config = dict(
    intermediate_size=704,
    norm='layernorm',
    norm_place='pre',
    norm_eps=1e-06,
    rope_fraction=0.75,
    bias='none',
    tie_word_embeddings=False,
    init_std_qkv=0.0494,
    init_std_o=0.0,
    optimizer='cautious_adamw',
    beta1=0.95,
    beta2=0.98,
    lr_head=0.0107,
    decay_shape='linear',
    max_seq_len=2048,
)
Each number is 128 + 32 x the weight over its row's rms, rounded and kept within 0 to 255. Layers, rows and columns count from 0. Numbers have three digits each. The size before them is the row's rms in percent of the matrix's.

# layer 3 MLP gate, 704x256, rms 0.0447, rows 556-664, columns 128-255
109:121118111138051077129120107129119108154128081141150114140165150152144093152169116130160118115079112176108116104166126132108121165079173108126125048153124185127144095095086164161130167075102183161174151201132177066140062119198163127128174163148171140073110126169165074073117147115091089112148145122150051172103088154107166092133085093140096153146126142137112090135197128129195152176110
109:145188129125100069133133127120139071178122087177133144122167126064166091123068127139173120119186104161161087147133104195126136158137087083084139154165161059015145075114126107141121142239095096139112083162096159093183102106122118141101101139092113115118130174175117115209110101113162116140144092123126098105128170096117124149120152117145114110129111111140131148172125140168080103051146
078:121114130151102147111111119105131157157096099162130093133108087127142138053089123110164084160106112039158109082140151082142089195149142192160188143114176138144181094119145150145144195098126126155073140119181180106094138147105164149132110140104106113137161108148212163085096098102163102126121121089108105130112097168048132155122106211125140121197148129146161083096088122174146118178103
064:062124158168155093113132082206087164150114120093134086131107153130144140131097115110104093106184129111128124183107080080129110096123140112129132109165152168185182147104117155162125173187092100120139133129169128054155132168064124137120128116127102078152105112138142117188175139170126063132162153121110079109048180141139101065062135141120142129114147116092105111121141095150169107135103
088:130131151121108138160107156116121178162101134157133112089139167083180131107173198125158116092110116155121144110105159110115084150133141144189133198139125137119120103125171121110103096094156130083124128119169112097144162121072125182159051216081083122152109155129122127178177150212129060160166058156091173148125124097135125136133132156129089136098154134101155168167127060095116127137149
131:186157111174162067136170151117141123046135135096093141146099121161103173126096074088203114145164148082144118087202137131148133121187123109129109057108143170103165146100132178136142122169116086153101113127167147144115089156131086082115142088135067121129139106114107153160143118131123163152066158104119212121102131086172145151141065085126109161115108106120162147104154143104110105123086
110:136127136167181152176065126114179092178124174117076120107122056109105116107130180098142147088140118116080178189117144127099175151136128127204142142137130081236155106112108125101188067122111173123114139134189098110153159098094111112099129117132161053179109140177184128167160142087126093136106066118061124136115107102117141164072113163112120107147142102079103116176135115165137190141167
084:140135145156123126128128156114000125149141128093144165128068119088107125147118170109127166061128157089101186116102113147184170098097097152164114166116158114139134111161119180128170184124124157128134118150169118099103151121159096097092180148149104139130148124089140136159120124134122146175084159140102141153115102135135112089146108092107150128163055135085120140135037141087096107121116
077:184145069123115111226149145117160109188058121058095134095150085091092165153166087137132131098123138120115057127152067147117143148105120151123172144155122121082136115176133132171113120183195100125098137137075068153123095115169111141106146181127146134118115174157142165028117127165126222115121089053147152100160109099101082104126114117097134098067123143049157140085135148148126182157069
111:191088123089064166166153123140148152105123140133112147109107083071119115140116132132055117120150143117109122186080108100094141153111136167118078112128115125147138116146087080138176101110145137076137087173112147078143116183125061129121110124119149094155176124123149065120123122121131155133170079116042162157142137144121134176116103100147115189154113086098161144131101119050106162121146
076:127087175093097101177118161120131140143040125074157117109127151097105121168141112053141187138109175094140107181148054092173161114126108069118167108143117120135097101048090149109110088129106137123099165162109119188086137105160136107111102098140126110142155159162129160131108136125131145182117145159125135179159074142116162089152126171105141131188090131150129097151139109131123090133086
060:109140205085140184098121135039058094145104091139131180101155096103103146090167109077130115135143090160094167125120117127074156177091123145140055125161159093144172161149113087179074123099110182137162103102117119126120117183109172110126142119144145075124078101159133115121082109164112062133129082113152119158174146142105090153168101169137118136160137119043091121149139101106108128133170
106:114140147157073111172140132158171128115163121117059168094140138132190127115213121148115145130125110152145111127089096123165184121161098087197093123157204121117146133065164124131119092090144122118121149130117132156109173101165093080101131170145185118167070176209104159120122146120105160148114142112174066172198153132137148164125129088110188085092103169154169126130125131128145176164182
090:177142089123063105111145087192152204166130145156107068143156141077105094133110161148189123101061145138102083141163162134096136190108170156122102068151167136134215124125077129193137112134162138113132178150177125144089148160160077119125154164151131195144099132147148121123113110052148135093112098121187130147135143073050153104105164174121168121098108143118115067102149159125113153125062
103:064169075172098166094109113099154097168087108161111096138142129108099122144177124129098119091096136119124097113094100145084125169087115117155137113076144117155069126189063102204134082145109116109118124093180169102140085134091120124165094120103111164131138121105118142145082123134127132121119170113149137178138157165100139163154140107105151158143155120105166094088099205167026120132063
082:135098073126105172147122146140136152092178085166123091098115103206127139127152138095184127117143165141077199153126100158154090145105158145098074139158125127170135087149101125109160098085070102154173090114159078062109170133110153193145155067047121083105155149136116091144173162032125134165138108130087093139113090178178100120134108103071175141118095148131141148174102133178123114092171
096:132112141165163099182096154104145076135141148130169079142152087159113098110118153154153097078128122110127109147107146061125137103146104118178137158132160156104154132128146083102173068101098165150076081166131052145135090163113153164109117134105055113137180097149152107145144154099159162148153199152097196154154170155156115124114151132164062108138116092117111141120104146114223177098095
129:086222132149087173211122109153090124084111163089160144118070150096096052099142145068141171175162126136098154105127136121115177104138103129098116082136136144171155105123141080074147137147147117122107082162116118142098180160134105149098109089093124124116106150133159158112118123120113162135156120112127175101149149120171122100103083096080070122128143116093138154172146116099147160104150
133:113086149079156105187078102089110093128153123129162154171120086096155148097163128090097162123087133129128137095166107126106157139115155135185099072152099120126140080122148102141184146158115066120138056093156083153197159144079137107129126083098140093179158183108124170088101175174087146125171121132078109120202127117152133140058166100156169098147059098146140111187111171128149189096143
107:169077126164122114137176145094061106165059144166175105072147118147163128136165173131133135139140099114114085109097140106149105056118074126177101140129192139149143133088098119115148117085109137075105088145131164139162078159049048157121096123156097157135116101098162103141127165090140102175102151179133076093132136117135137082088097139141149093127093075148112180155146134079156155157081
082:108082117085107115102134038139161124121123162077110088144140150069076180108142146116112164090111165110143157181144163117153121116115164097121171120143181186138153097145087134094174101092160202139110160051135106123128131111162120178079062144136074181141147180101121156128060113087122145081138137111107131138111209171090096175081102136117150110145115115131125138108101125155073145059159
127:105127079196122115197168104169166126200060157120172092165079133097140110092156071098148155167096160150126135080116122085154081128110150165120110146113155176122162087146160126117103115090079107143106101148080133111129175169154115116183135160120135098061163157132156123128160108184176079150118152148128107148110056106118128172134172127152157179067086090119073133143166156189094162153102
058:131122130058097041059139153094123153123169144171152154145102118106098142141102133156169081114175075161145123098124131122117126128138106140118153126105147130081088066145085094125134128178183179123168171141157163150114196067113111165156135140161173063146186019118169103133121147108171127122111139138195144098093112142125127138132075141137136170166155109178188167110050131144146152144112
084:059111127146181142143126146132069159150121114128123118153098151142190139117147141078094158105146006119115124124148145176141107146094112155091147133083127123099119071137091129158178073171187150126113101148144133104175111181090100168136098159156124119184133112099109160139099179115120189110124156116124111099157090153193093203158148117094127173144153137151097090180141117180084073152149
120:140153151109123132164098134180118130131114129101096158125132108107168138174166071079101125199149147165080104106171137095098148111111084113133111121142161130139009129123101117146105071148174122136081112121154141119135084202106123102097085116151156094114147162144102119050105153170086093107153116079173101079178132167116106166109110127178057106084144103058163092126178139082156136176171
094:113152104145171097058126110129174156068183092130112174176130167136096178159086115124097144066059157162120125151124159120110117150135129189068163120036067203078179086128144210148141126133153102155132131070174074162129182107093097100120151146120100155119131121081102119130159181122091122141141129121107116140139105108130154128173121095087126172156103150135108131156112147114147120063140
117:179090196103093144114119173126104086134137097166105107141142118161130117142141124137136081132029129125137093143136148111110137210126112130162162082134118171114125134089105053155141124093142137109138124128143085156113123112142123067177149186120140134082149063155111125130153114122161176162083150076124131202113143162156133165154111150137083123075110138121203109136139087130109163116080
108:162131131115116129080112140066163090085082179116096090087142117098100118114134125142178115150144150127077077069099143139142107136137113068158143129119138096067098058182145138127158137163160110134059112173162120075148183178096159128101033177067068122059151099160174130177064141134143141161114085090101152148121086134084132074117151109083140128111114074112112143140171113144125097109084
079:166130124164183166116161131148191151123098142150165124125155118152054151114079151116115152059097161141147156130140155078156118164125145130101151124127097075117145145155118099168123080109074120181126108129154097124148154032066177133151201103122151103078149163137139106170122140144108127126113077138107149145103137191132130143102121141102171164167111123119151176149078060173137097162174
081:109099087176146110136191124028118105153134183132104103122114145124092177167105106161188108063183107168096076112145151094107127171131072080177095111201182154078162103106099143111183149107127157110120112179093175119124107153172099153117112154097116149119146133155128137133084107061098078145095084145162094144167131131117163100141080154144115109091088167113166119113069143107165176115116
090:178144170167111082122158081132114096101206122153114122088111136166121149141140124080153156165133130104131140146182188120111086178132125084140119116126166139131134099124093123104160164104143111134127099112046124123148111155129064184068117090102135063098184148175108140076137061213100174184133092077114129155147138108164174099139055128164139137100153134123107122070136124146189158131117
131:105158174141113132115136179146131152147113148118144013137170103114117094128144121120135146137141096117170139185106098091153171158137160154139070082132141126124118162122166118118165117179123124167127163157164162138116107159096111083122088111072126097115069153080105097110063114151134133092118153093122160124051148076142114111089109152066097137117097139149129154071105080103133130168166
101:170141106147124119142059170114175164140102072105108150106140147124144164117138168222128103065092171158061186163163109153101138120093167147108135113129143163188162114110107183186131108115176131145097142151090074117151103088176130092083181187153151127132140102100140158087150139137092093154125198092116045134095138140139153145146139133173100095179155072162089102185118065172143136153159
121:079095094190147087103091132083162127088117141105098071089103196149128170105124087050144142120080146132128116128120097073106151168090109114166071117122177113111128141068166116170170131118132141107065108106100091118062050174180166149114152098166170158105137090164176174133136103152131090146072168092120164184156131174096057160126146178167166063138113124170143104124096156108127174164159
121:130132169172081131138135119093146111148123122084101094060179138084159121125125110142131144106085152142102137120135117108106106202147101110160123134120122117143190132159085096169116125121150170181198155129123060099135169109045110179188082100109136201139082154122183153195099178142108091138136071142095123139102195116102171165111118176135164116145140141082100092162116118139097077119160
051:147102120183084116101127102146106204173106106206136098103119111148154117102111143112094115175120175137138141102127112143165136199159113114102139077155117151178157057142093145102120139127157112174067109125117073140144088119139081197130151107109128141115196080122127143109138085166124160185123173166121152186113120155158124140070125129126111093081097097103145213171174122167126151199135
117:091136089120136132142080167162130112121150144156107143120124194091207147148125127158110105088108151160125104098158171108098148160142115090143164123172125124128122149096128187146119142149142150161104126121148012153141138110192086157094108108135113114101125159195133097107114146089125131167108165148092085160071133117159069153127115141101141117132105158179134140079064129145113121082094
149:135133123136050159099149162084159116128129158170149092168081096066089083125119112131092148108132117129099139136103162135125103166129084081155159078135154129104119190130111138157092110125075101092159155109089122034144157168173137150109129158098101104127123155147120077162084134106086129100154141130119160135126105118217125151177169099124174130176133120158211166074161147119116152136177
098:104192150125153137168137161134137137183129134168128196124118113175089088121096146140172061118145145100140111161130087155103122130141123153115109132057147119172177161107132155104095145156128059191178107142097092134150105092119106104051139141088098119052146061160117118095145135113194153104099136105141147184141130149151076101103101091172103077103096151139112076164149069100138112111112
098:109171114163132152121139121112093125096135114167170099135160126148102123098130170153201128110106191134140170134137159088121128128104149128159163098152063125181154224074101145178132166111074161082119149131140085105114099145175158089179097141085115141079133127132150082107143126132111091094141084209065138138079147124164165164126164123079049163158084115126129164127125136115141128221114
088:114107155108142114202137072087081132045102132142151137214155170142122093111126107104227177114141104103081185100156112139126194166207162128138140121141134189064168119103127189135149143119131105046086122141088092128108072186090117091151166155143069153110128117156090116155130063137118167174129146158124121142157111077163141107145093143162094131131087150157114117120107160080105049107104
084:161126106162127153095129138109149140124092105188194113188150124149126113161117149168080120094064121128052202093077100183176045167075136158097100113147174136118172121087121161111118118156124115133169125145101111101147136126064207108156161165127102144155078139146168042108120114147151135100168113169119099091137119135163109122105129118133149157091132127120050083114165141111103132113156
133:136075121134103090097073140125077132126091142148128104184150138097084142132120095097106113098110103137153126121139196111101159170085153129093157120163077144150132110111103155223152106030080145099125128171186117118066097153177102145112110159150108146083081104125128104106074175141096168091073120138135130058049143188122101104127131121168108167172098109095137147091097158149144139162095
115:124135169116133091129111070109122159142128107084118202142118159129108126124223092068110102132133160133165141166125111109120126170111208078101146049149121140087092134095088119116094088090105154144120152206150144102104095092124105180081119094173160153095074159173129140090098151173097129112111146093104060211145123170151136157131123149176130124079084145138099110136118121121200214180169
098:089096124127147137083147146124157140105142133163073087154151140168132166105169099106124122069147106092149160149126153118177112095117121118110164087088129136145120121156101157125166121119176156128141148131146090089101222147162099080134146166210128120218149190124070050094082104114073137079085178149178137113110136094066108144142101110126109104170145147088087182098102111104089162128140
117:106074207124139209119115094059124147122130135104167131149177112097133142115201121072083095059076134161070163156188149124157146097091093144125051129156086117117183032112086146104176161066136179127090131151146133146158156154110124144126097123151143114181125138151132111137137138106118093103170069150163142098128139115088115114098138125137092091091131078147147133123109189164178117127161
090:173184097096151064132114120137162181214166137173170107152115154118166116180125118020151091143068114102168163139160111136118130067124092135155110123146164085090103149139158099147162138152142112079137117133159203129133125108138150139119132172123096097178103111183137132131068195104118105082123115158139137117115100185154117101112110080139086111113179135124096095093107075163102146126128
171:121137128189117107128148169104144162155150097083136112142126156086097091108084138149069176136105092129140147147178195180180144173155132098122179132108093172121116147153128133156118099141135171147146100124134119119145166165123132087097209093132108163133119122134115126081090144173119170097105135123108110140110142141152118158128169082213074102083091177096087146216104145130080166059113
094:150166193105091143100134072074118134139093187054128161155116135113137128099108168154114136185089096135150146125098113104124090072102151132171146180111080158096152138147116094093101110176129141124140073095104109067126144186130084136139137202126140129134193092149104114082132165144111152148085188107133110177130174141170058094158122128132152140134145080185201103115159129084148182157117
090:065117147082080129124129215111198096132099115103136128159094130151135152105173135152106123146142069129156088110055119141124146152183163111134088082081163158112105136075124112163115199179104131212139169138146118157069126153091131104136190177135091113106124115143199103122181179133103125205106120097103107140119127133152184132136133116150141138051114122187183162110060126117164100168158
085:099155084108047152109103114163197157146129108194155193148147113099179138147118110207092123087060134122202166059089150140070129159080096132164125066167120112102110132151086185165149170137178141206134101118110102118128126164088128090092113139145150188142128150162087051166154119173072144112139117131136150128098136156144071091143146112147127109187094164122113064161132109109085112135135
090:095076163152136100161154078193153139119119097125089164161099125130095146158095119120109154115151100116117132121079102125078127094123131071136166134149091109130163182090114124144107122084142211094138144154141083145143158146118194118080114165132185116141106163147152153088104144122118176110114130175172149137100128123107143156169152167097131072068169151138074110149127156091090089123094
088:173117127155124076114157182170152126104118069139148097128147150069127138129074122135143169151125090165046149113153146097160143131124095088085094132169150136189055142153154180153173168129162120086108171169120078188111124125201124126128139163161127118176160113157082153105110164132099089128144169132155139128102103113136159163113106103133121150105044100142144155086107081040146160147128
151:118116109090064121142206090075104097130143129178177104171121146064078091128072127147128142143106131132136112066166145129115111105128161103187086129095135146119151161149126102187151117134132110113109139107069070059121173140079111120136105107168105128152109177073155142088114157083108142093112165166176135131141129188171187122121110106078112144117095152148137122091179140038134157155116
061:096120127181119094000110062124104187141137111131137083081161131102165113108131159099113129093083158149134125123092161159159176109104160132144128133085138140145115218140179116095093079095164136062163089137132136122104156118190143122147126094126132047154141107133146143121094097035107154125112189113123151170125106115104159151165134131115096086155132197103174118132165151139118079068102
105:128109141176151127186155105125131154135131180122151081138103158105091200135102090069109109123161154115074123204134115153149091112119151095190181163126159068082122089116058146180170109080179172099157059123115100129121159112158135146116139155124136131118168173157135140131090118162104155180083104146098097155090140112117187135134179093125182118121118081157108113164060143138123126044111
132:093093119131022127101165150087142114100131121069138119163110133168152093127180159126100160151144135102128139189119150115149139135124142121124151126136155142103191129082064204134113077154083094093145080123116117142068169235119046141077103110099088179176121161108170139131124113124157114103083074105136140123137086168190137169099160116125125102099116161118150152126129150089150180104118
112:103143097107061076122139177150134124137124099149133144190124102113110131095122124097080122094106090151082087181087122089128121172166176125111110103136160143113142138119089131123086096136070120164112166140120091122115094114123101166119147143176130117166157148188127086119095120158124118101152115158104194150188181174142105167161153145139188121090072110115194156144195136150183148205159
088:136131107177139115110138138143172109180147175145110098048181171073122123116114120128173104092108162097088111162140201117130116132101135113138112098196145052129181051103165176110115097090125223087117153091171146129111106091087076172177076169105130187159136153138113127150140088158099095152161148132111153196091110157098104138145158130115107117119084103168106165144107151143133201107091
055:119113203104108139155114145086125130150096127147135126099135148169154166095187119123175120103136154098142111168151135134140123096120120115109127105187104121205123049114142135133107177144049125184126132130139121148147088134104109173100099123068129127087178116166171111134139104190144088130144159122155108114210125129088116041114094152100176130133092161231126161145188108120177084130139
085:198145147102152167132168156100214171094134126124092156149115122094144137101138135110081108102136183109118159111137151165122106132140151089152140118163102160114147068104130112103149108180105109115190121124100115107083068146142173138129165106124154114125146170062081136082096158126138110153142061144096140125170115139116129150111131104046082175225118126075159099197064118104121122056096
070:129132150099095145124137171168106157151130156114150120100060111178141144186099135144131128082100146126082161111150106161131123191090120164116106126103123165104111069091142081112138127131119155136126094177122151129101072173125159144153161097132148102113138166151189096110120102084157095159113153092099150150147092126108123074136103078169146100069126170162133148118113140175037179110106
063:143141172171134138146126152070185124171110115081108123145101122120087125114107081121116119080129114125154092105150163130117113150100180139157182113185180165138156110122105119114201115102192149124110163104099122166119120122161087141049131082173165142205121170113133152125133129153119148089142119074126162197161128180097087121137063091132177084061163111143127136086139171143119117134123
098:069151155135134020140170195138180127162164153154092096143125119096097137114121176115095125103105118111082152049117184135146088146091100079145124051119112083150102094082099100112156124149109137157110117140133108088125129114165156117076126082172112076152152177087142160115102097155149153109107162143193094112126122169107179125129102142097112120100152142140106150140139125199118158089159
150:153141139122154149132116102113122104158070126110143183147106136078164128109156102124119108201098161197131160115194100103098133150080105129188069082117084157159056123128132131112150164141134111177138098113205114146140135133122144164135085106133153137099159182177135141183064146176139181092130213119109158106162096098070135128105132050141139090104143167118137144137184088118210101141126
127:148119132168150107203191131155130165108151129168101136115151165039103133115095105142116113119144153095063136175127113119159139147098151133107147115120061111158169108159091143187147096148116143139118105173117087151167092094103184154173186107163142109132110172191119138119132149138095101114171178120122047089107186161128118183053144163126155148132107114074112123105173137115083153170131
108:142133076110126126168116139166033065157107149157168136120149166113108118109103129167143135116107176113137190132108188189081087123156163075112153085174156102102094120143125087159110112120088103120081093086162071158114112049158076126126147160119091135100135148155129123103067130103082145093157170123126121197172105181099159166096138151116084121053124162116139147184160192160132115168133
065:131117138136133097129124129119202093152103119114084112144168110135063150108163109154122128102132191123155105147117054136174121099105095116105130099071180120155120206094150125110036146114114142136117145160179093123092112100122100067085147111148120122149143121103152091137143150159178133115127217215181115137127168137082109127157061151098123123121145115125115127090126136141119099125057
136:136199057142136095147128203070140173094141099119150102162162071062103131137152131177121128123200094152128116135112047174144151174130083146097095129136120131130154137062157172133126104137123126132078120086134095106142110114117186157093084186115146116119108145144147123110178086092144095080108120131070132103181113094166098154155184166092126101140058156130160117164103124096108184182183
089:078104074175145103110137132105184091111150111099083132098123144060132124164114117164078060193187152080109140154133110145104125153094146129121066136083135098218107123115136081068079131146094108154130110186165144186149146125109118063092114131077197173108160119139118062158097126124127131115114084164160071075119112106199120149081119145083106116156094076172136102088116096102075135177088
090:156129118124120100111149169086164158152080121168093172146099132108065089139125155099128076154150106090131141163088185119087129121148077151097173102101121127163135098122154112122092097136109095150161091110099120104153183133125147142122071164086121173126106068142086093164080164193094141110125126141192163081135123165121081164145162095129119043129113192179109137139184164141117077118074
080:114106088076082163116152124117132134179154098075153094102149120097101123113115076059097112194101120176144094080134147136164082119121139132104144066084152092098164100154101127169115107207195166084120171108103128070118071099126146130164133114124084197105178120123137142121127132112129215104117119026095114131155112109094117157148079122100134085124135040146096127056158153151098133167117
127:120124102188148093156084115093084162145139167111157103128040105116151178111090093081121145123115151183113178110138108150115062143081130123126146151125125129178158124147147101066083100094119077170142166085106085066128161162093189150159202131114163119115172081136146133106161140156147067151124153086088096070174151075096199127108110120108107187112076088172144128104189131172142210126104
102:169170133144156117149195104094111131099095094092155120123179136163138137146056112123076172121130088135142094134181146125136093157128161094108115157115128121158160071170152161129147143088152196146120108161152107089147164112077093139082186168144059122108114140109116164160105153088172173095178141200148117100102152223128154139137126118163138216094128182116099126140113087154145146159088
103:131133115119106141098122113122125149131089145179130097129088155136121143109079111116107108096125125075154125160076105123139082161105160101166191180138195184119184159115164145115110148094123117181145105163120065138126125156089100155193123220140111117135152137103111141100095157141143208092105152200110111085126091130137113167181133086210127098155146114126146145145056135196098140058070
082:098158111157047151199137141138149178127109098148158127150165114112024123119161126119123088137150122084110104084135173112125102135135119089121110132054208082124131103112126151159082117089116085157094149105092069164116137164177138169144119141114116133161137107084131145073109096151105131094129146148118159086170148060074116128084147055134130069099086131121163177182159128129152158158152
067:111126127142155154128156136110123169132111179083132147132125098110127092091193141110107134143110105152102054163194122158127136160128102155072106112144185120048149124126134089129148091116207197162141085176140156115145084109116090093111127128142087113149106161128181153080097111099129146152110122092112163097135083163146166115068072141096126154105169090161144179103110122166113157121112
098:122143152100139148132163153183143110187158102112121112157103093087112145150140152123094152123102101163178106137110107084069140143119036127145116158136130181140181098100152135094084141088167216125138079175084082109179043151146146146149074145102176157188126096128150169080130118102143157149094129114150096141169128173098167123113188112087131135151118097166077142119083146165088081079135
071:187158067107127133149174174089124037146097094126146196158127110114148111154090109140149152089111077099141176109172175142119119114127127122107151107140139114140142086158066102125187169171203176121145148111102121198123142127126079133197131199071147029099094136152136163110140175132109154123100102131152106061138086093177119097094114119153138097116128091096074106114135177076159178059059
119:111103108164112145132124117080164125134159165097145145140171110146180185115194156095095136151122097099117128120206112117078191072136147109173107144092134057181086138118116154149123084105134169119125153064130113165157145082132084153087121104169116115143130108160137176094116127107148123125102101143141076140136147205151144170131126161067113090179102103123123187084079151217170164135129
101:116117102117151171154162117119124154118100163167110129179138088086130143128174145101087073167177121053108151149146104187152168131079099087123102095084142119135155161136136082154152130147104113142143130155149107127131077174139137170142117045145213123109089154111135110119064123044149149139156100101109097135178141130061089105125127127152117165102103073148147116127129150130124222113157
085:068125135078162180121151102127132140100121102109177178097094136126098135126153128174107108114098123151155111127110190085089197146064212157128111114112075099125162104087159138095102118158105110128114219139144100096124140073129210098101163122181138115121121143101116158157209101197100109131113090126203140150158152148111182086173210117152123135085138108111115167084080157168165109162148
103:102106128146147079060147117117158151146093103171120109105198172148147176127169110081127175164161122123111137147081131107111136106188164154127098128145143117100074083065133137118091078065112133122098134138147145125114065144159164143101155191166139097142149172158115138195096115191169142115113118064129135154098110130113051161107119144067143123100176091084118074109138145178162080140132
108:126119134110102097134125083173131125146113174147117137182123143208165173150097103175143171056041107137168099050140155106124153115128181120216122146124118123102115133131128097183124081132160156119117180175136108169106104125112080147146126116132149147164097084161162158128111194158119145070063139110168159179047109177156125157074151120134100149148097138058154118073132141133050162090143
090:076131203159097098139145100075119165120069153177189074146143169072141131121114068109140128158078086111168122142171119127110165184107155101155129185130153110102123149152131153139083087057157170061125151119163183116128114118160134125074087172161105119088126064166142119181059129119164142164118104133151159136073140088083089138092142140094164106139153114087166120101125133096154094062181
095:126133142131098093120126130150151152108104088142134142117081145155121158141188088146122121161136193106143120121122115061114115113091116117114164162152140139121111102147133054114121039145109080137087089097126114132168150165069136152130118116118110126146127125075151155119168126090099136153108122100158142116073192165153102141058146176059152100169144126122096158111134113119062096085101
105:173150169133110143124134116162109138187076141107143115159111113080135101072122108129186184130145058097111158131109083081122153127102149101120143149141089195105172152131147084099140096124132085143080074133093167072116117130096102122114144082143187104136114133151160172166078138150135146173123146100093136158186097097151129173102163144061136089122145116156159094076167159114106132113129
116:112077110075155140161203137155114138140148135148111110097139087087114120137106102146095113120138113162139148182123128160181111126067086131120171115107181138108084114159147144167179186175097133133105072104150142125166145128094094112133114128117089141098164123139084146090097073065143087101140042129115130119201121068110131180108143093181063144152130117114170161199089125169141172143119
095:148164140134108168104115131082136108070146143122185125147136124122155080101121072154059092112081152117143112095116161135112133157092033229118078105124131203103151156095107112141159144134186147092139098103141113068112104141128162209130119136133118159134141163182152086102147184150158125110141197122145107146180149170172144140098168081160121202154102137169046136076140102159130135121109
070:152180155144120130128130115140148138127099137131099083115163131078096068159118188127081124113182086098178123101152159118130107119095127127130143116124133161152138082128174166139124062116101131103077105112141121108082101152161138189129102078121113054093123101187143116132160140144154130104165160059137165200102120162126088075233113175094113158082073126082135105134155070158093114064105
091:106088091084140071193119132124088157145175086201121122198093101110125099070156093099128117133176125118123138133075114140139106184118111108076141070102141154113166124139134132166048187146082210144139105116129106136099130165094111122159163128136114072145134096135114089140127134109162149097169138139082162190150102096173148081126137160078170163134129178194126134128141178161192156119117
117:141128154152095152171126168108122132099085155149156175167140137146129082135088163140143095107163069130146150136138092146148198174115095101154149101137066122122121107052126127085123135127102122130101086171130203144117078101134088181132144018099124133142140126127145131115150100152113083165073143163078124171165096147126142162121079088163094159092111129152168171096073126129107128115136
090:118142119120096153182142144181130210107134153121142118140141118115160114169148135092114137121117158176130096143139092123130137132113130128125103226096139142122092052122169166175173143118103191151134093204081118109152079178129100121126132060111102164146176076134126203096148121123173042170122162094072118136112096125100094164135129121125170121142119094053121169103181049161117162078082
097:138084118145176122127137092159053087115066117103109113121147162182075113139143125089134146126152146168130151063102164114142152167097155112104167130191108104104147110136124094111153185079113112127095105109135138100138145111150107094151097109117123104145150169097124078084101121156172141121132122068145168177119112074071111153067133090098109152128103095135144197109041110138131114180065
074:111120120147112101114151141160152136164136177113156159110123163183133120159110122121113070101121138142072131126135101108140134109137159107118225206094136140121109146110168124124078113084094120196108098151147143138177139122111112097174113032147157101133127107163199132152188090104123093170154135129161188181122112118179084073092132127118131163105124126160177125151162189104151126109135
107:086098137158099109133137163115061141119159113091181132178162110125126119131121138205113126134100113111155118147095182110092080096049112134138072126114133134110155175110125185171162158148111105174117156089108129140136158079134154140170134094143117153148120114112130121161093159131142115114189131128133139148128090152077177156143100141083077184180166163076091159216172141114151117175124
097:136127119124126113146177163163126124117139097096115071140188176128156135127201140143138131139132079089140063156130116150121061094150156085139122126140165131075161171118102148134142124149149093020132153155169121123115141124118042173172106097124116117150159115125120071169129066177097180073110133160109125126095131139177121118101138176106188121169154074140124116138137091070172126095130
156:160096120129122080152135199104132135202137172097209130165118091138142113128093172071139119135079120076135140152084147128081131199084162159140160177142131133115167103088120128173152130082108080118141072161164164132178131066122137092121116079165172189066159158096151116136108107162115069076094187129124125124189097099149196124142192175133121072127122184137160132136127119153134142132128
133:154127128151114162119174181148136166123150147123136100084084117051083188120061127120117169124090087132143123120178112107101169067143102137225147162134080098099133135114147127211133132112128127136121098127119128087110081105124087092137113136144119170167113154077122211122113106102068172106148233184132076139158111155132131098151080119092154152186145181166178116085151162129112176124138
066:140065116116148101150119057150173138125115154150078165134118124155094126128167118105168115057097130085192136186124137108153134157119091143162118134103118109075147150123135129100137152125131165136123105157132154124148138143111089096089135111101185128116093104142173079098135061105109182076153125112096134159188144162162118105179136092142153093078112120103125155122186082102162120167173
082:102114156080145084109197149146081115085126166146154164089170138124071125136176087115115121142174149118176169105037160104111137110121088104100081156099140081107052142104135105154200146145143224136137111159110104147114159147077117191122187160131146126174157164112181067145120126128092154135079084153117137070145137118142123127119097077129120152169114122120104110107083095150127121147090
089:174080090164141147137144066116144076086098120113135104155163108108168126147108162143138168055116163114083134128144101128100117105134118101156112154248123108160130089137147118140155123089139136108112110145123165168103138183134110092100150123127154094196162093138105115073110136095152163114182089221151159117122142102154112092109117108104096131209117086158124108095163141144143045147114
123:135123097177105096154194096154084123118151107128090122210127113097084147110106146168122185192098153134098190120156203159144116120144124092145071162124107139114176141129062114167146116165108099130072128152105097147105193120123064107110169066163106163230135133164113097144103107183104160113115183193109081109155150183102139114120191182114132109184141126086108152158136164083097118175135
065:112187143112112177147101145093187196115056151146130157116115148053140123172117121142159120114131153115125105143140129126161171102133157134179185119108138114127147107135160173099157083157201139122169143126108202150125120134114134137136118118139122138060077138147150089119133131130148132149121126086142154142108110154117101079142181148168102093115108172131077118132144134134107068150073
063:107163113123147108108142140083115157142141156090159118120114154182158120174109134137112147144108156067143098117100118116135108111147089115121152094146159171139129160169063077140084158180157127161070098151193077137143150155115099185123199090128120210113149128151104093145142144186166159110139158132167147043145207130156197142096083120131103098152130152074153134137152117153165132160081
103:157187131084120101157165193121126144141146189118108152155171126091089116130148108101150086105156066107159113143123146154160128143140132096105144117128129165161122109146084075139094128182154081148088097155063069092158035138056085112107114096097170146137080124131168094106112100148148122188147125110125106207167156160157108127132114097135141143135122164142179155112113189149122188177141
138:133185143093151174131096108143125176115138113088121153116095099130097049142190125162110133124116148161146107153179108137109100216107156122115085075132207186123088075105138082196152126110112117159132119180118104100108110193204161145099173109113142086096140127139121172060163128102125086116117163071087052185114125175161183164114154121150116150146091118168131142123120155143135187094118
087:149118141156097108145119117159106175112162231149099165115156137100138089114138126131154090101094158144075106102147176075175186177193061138137099164078223094075160178104162152144119121102162185094143174085171134094061122132126132181144114119143142121161170176087053110101112145210155112135086141093102111079144146139159151117105132129124145105111154080165100137093068129103147154084094
113:080105169135137123116119110127142131118110135168088185113116137120082117110145138152106094109155101173126142138161154120119132183109127150208120104104145093120131131121086192178122162066078146167191093148210098102115114157143157117149136159073133129142131103135153097168169129152165109166102149072059099086189138147177145150164162087068123207133122082120110127149102158100164182103096